{"n_head": 9, "activation": "squared_relu", "bias": "none", "init": "uniform", "init_std_qkv": 0.0203, "lr_mult_down": 2.0, "beta1": 0.95, "grad_clip": 0.5, "decay_shape": "pow", "steps": 5167}
Each number is 128 + 32 x the weight over its row's rms, rounded and kept within 0 to 255. Layers, rows and columns count from 0. Numbers have three digits each. The size before them is the row's rms in percent of the matrix's.

# up: layer 10 MLP up, 2304x384, rms 0.0675, rows 2291-2303, columns 0-95
# down: layer 10 MLP down (transposed), 2304x384, rms 0.128, rows 2291-2303, columns 0-95
up2291 092:150151152157083143095123145188086143144135142130094150153137105148142137142074193085102119103077138132173139096082184144108153087121197111131149166103154060170077091153102118129139110079082106125126134134071111115144117158161159139144145169136134110141097161126131115090122128129163126119
down2291 093:140166169180122167132139182119124119161096145126109088104155105121104135126175190122101199129163152177101120103150102139127079094133117080163097103081157143179177107125105078104159134111144070147114093139156163088137113121087208109123178174095085108162123144109144130150093119132089142130
up2292 102:094157157070154121115141165148091165088105094107117121156159157147103142172167119131118113174178119082097133121085062132119104138127199152142124138115123089138162136153071172086071167165174136128102120193103150117124118110156123137106097214089102153149149131087112126118158134138064108107
down2292 098:146138190097159094139173159133135122106116162185107136103155083154183131186175103170128104163165128116069150169090139174129082140097155145198151128193146087139143078173169174157094196127142114117115118163147104127131164091095115175078098129110214141158085156166098144122146154180107157141
up2293 101:078173135149113108196141174177057115154109169097159077117152116124136090094112134134154116119160114166122190124093155112126157113141117075174112132141135123126140150108179117087064109214136149110137129139151105152133120131081155111093107221200105134134147074177128093108083191130109113105
down2293 097:121142093083110129127102143150091102136157161109148131103129075117064137163127143134137089124078121117135155169117129069203085094133154061129123124144119107076141139121225133132102092127129125126103196110094114139180126142167105161128133136074080167095128154088136099077179140111129116141
up2294 081:153169036117110118118067157080153154158134152096117094170157108111117139171103148143148131117225141142108154102159116132068059149121156077199070152120043169136123113205151093132133084137084159089152127126129128130145120118154078129155142136133128161129060147159153159142128118107082091163
down2294 094:127100107182114114082151151137111167114161112100096165123149106146108162075145117079066088192086160097089107140156106120107166122169205122157054139111142167046154141090139046177125064093137161162152135071106091151105120163155084123174104124137105132109119157081171144159128153138175115074
up2295 094:164140136155135110200141141119136143130169129117120116122103171142138123221094140083102187110130175090152037184099129130159139094091156065108086138167204118141067154098161062135136144071103126117143108121137108128134078139147137174127164126154101096094136092214124053123141086150130088192
down2295 095:113132045069192125177118113150107124153121118108106058121130112141240153118141051081080233086113127150108160079147112154113120137167107091099105190130202173111145187121185134163118097158117113129142153130109093148094143086075122144099210159158135112157132114185146121143190117116105123104
up2296 093:125119114115134091132137103141147142138100024119130072116160131076106219205168101143086069111116158102105138123149071093105107114104139080190149164146093095114160164094176173095119123120170155141108127156088149111099095069118137174093049125066170119124125111176136157148118124165126080118
down2296 097:074102157117132139071230138157178133107144152097166224142212079164147100093108053138141162104057127114141149123098156127142143142075158118080155163111085170148103099196084129160103117113134127119132134108133109083181176165122123119144164119140102179154203113119182174112176090120089124112
up2297 108:076142130133088101146094123219060121123165099106102082170137042151165131184178117131151161113124083148119143100089143142192110168129109151229150088138106131161100183137155121149206116144145154153103093142122124112105144164128149153140156155115160087138114117120081124158180130156151050137
down2297 106:130157155151094131081085109087124149127117158116090151116154117186117128099108085122153139092180165083145091134109141149145159123099102152073150101186175135097104164105148135155191112179147171149108072138174134112135136168135172146121190136107182130064134106132138187029127112073093109141
up2298 109:147129152105121123117117141188157102133177179147155195115160139129200115135093113094143086111131161108126165110132114131128112158174149148130168132114147118169109101136177127112141131131101129094148133128185183112162092115146086158058118110151120128170111115087134171153108118067121149071
down2298 105:159182131090125108131152156121160114118162147153093169105153152166099091177123133088118099135148093068128112159134097102092100076133154154130153120097112105171138107147139123101154109130114080164126184095203126133108052117078145175187167094132107112105139153047116136193133099151103194120
up2299 097:063067092163167096122121136113179097123090171128124109118119136111152075141150162154141133143122086105194088172129161114106115120166130120175225172105171125137101070103142148190109094153125150140132162128135156187169099121069102082176116130132071125078106086129137096127193129148142145091
down2299 094:150117160120099130161119114082166142164147117105131095116128099118152078158144122097192126143101118147097111141120109092193172158150122164076150131162135149100123131150079125146141082131129158137106141111104133132144106116082137175148128112171127111133101116124098124160086085121074114126
up2300 106:092120119140132111136138153050150168124152114104151138128083093144097146139130145105119092189112183094141129182131109124058085101081134093093141165149139144126115159130114137072095133120147114086099142165088089144127087146141119119160137166104142130159126130132123102082099139135138081145
down2300 106:113128143090118162147100114077130122097068133138087145178144083115193095097158177126120115114143104157106074116164117094133138148157162161107053145118106196140022131144157138098149091157173134098149160101149098138148107154135153200080161062120136148147122124103100185084148117134186146128
up2301 113:135130098123134163135152092137159131169190152130146137108096114198087063112056142085107091085141129114182123119193114121136157134149102096130165165162135151091144056133129153157096196136171151129155131129067190118161125111175137123156054160163164128136118098078116150103154082198163130146
down2301 115:136040105103141119158097115136184151131129136173156134148093119133011167159083152162166111141095143137126185120108086162104179142163110149137120121196148126094112057149137150089068157204177118086118101137110150116127138133187079122147141182151048119125107076175137170132166090152147202105
up2302 110:114145129142116137155154114122160087142138152126142126176106089120138105140123117082214071115177181118107128140160152098123166183086098124117124073110126149124125154144092121136151026137219205156137130125088073120146068125148177144121121169179162131102114135113084133076170138089106129097
down2302 107:117113148069137137165141129142086112078151169118161130191114163159178097104108130172181144100099132153106083147188101138121126120139119127092159086151105074191155175159135059071126083092159063136116173107133133087176135106137143111126175133090063105129160110166157133117113141101107091161
up2303 108:137115155170107161132166108152154083104101210159142164118157121072125134133137099106146134155107157146093195194202119112160111078118173153109145146148125102104131120143152120125102115196123118177128099156158085094105149158133116111099152141094169142092101131140126166178104139132131104080
down2303 107:118100102121158099116080171123158152099218139187124120102169149028080150181163119151145137148140133188120160124179121119138133134079099097103173122112101150182122105124119157153143100106118113133130066069102080067112138144138148143141119183165161070066130131109110102150134080162153143142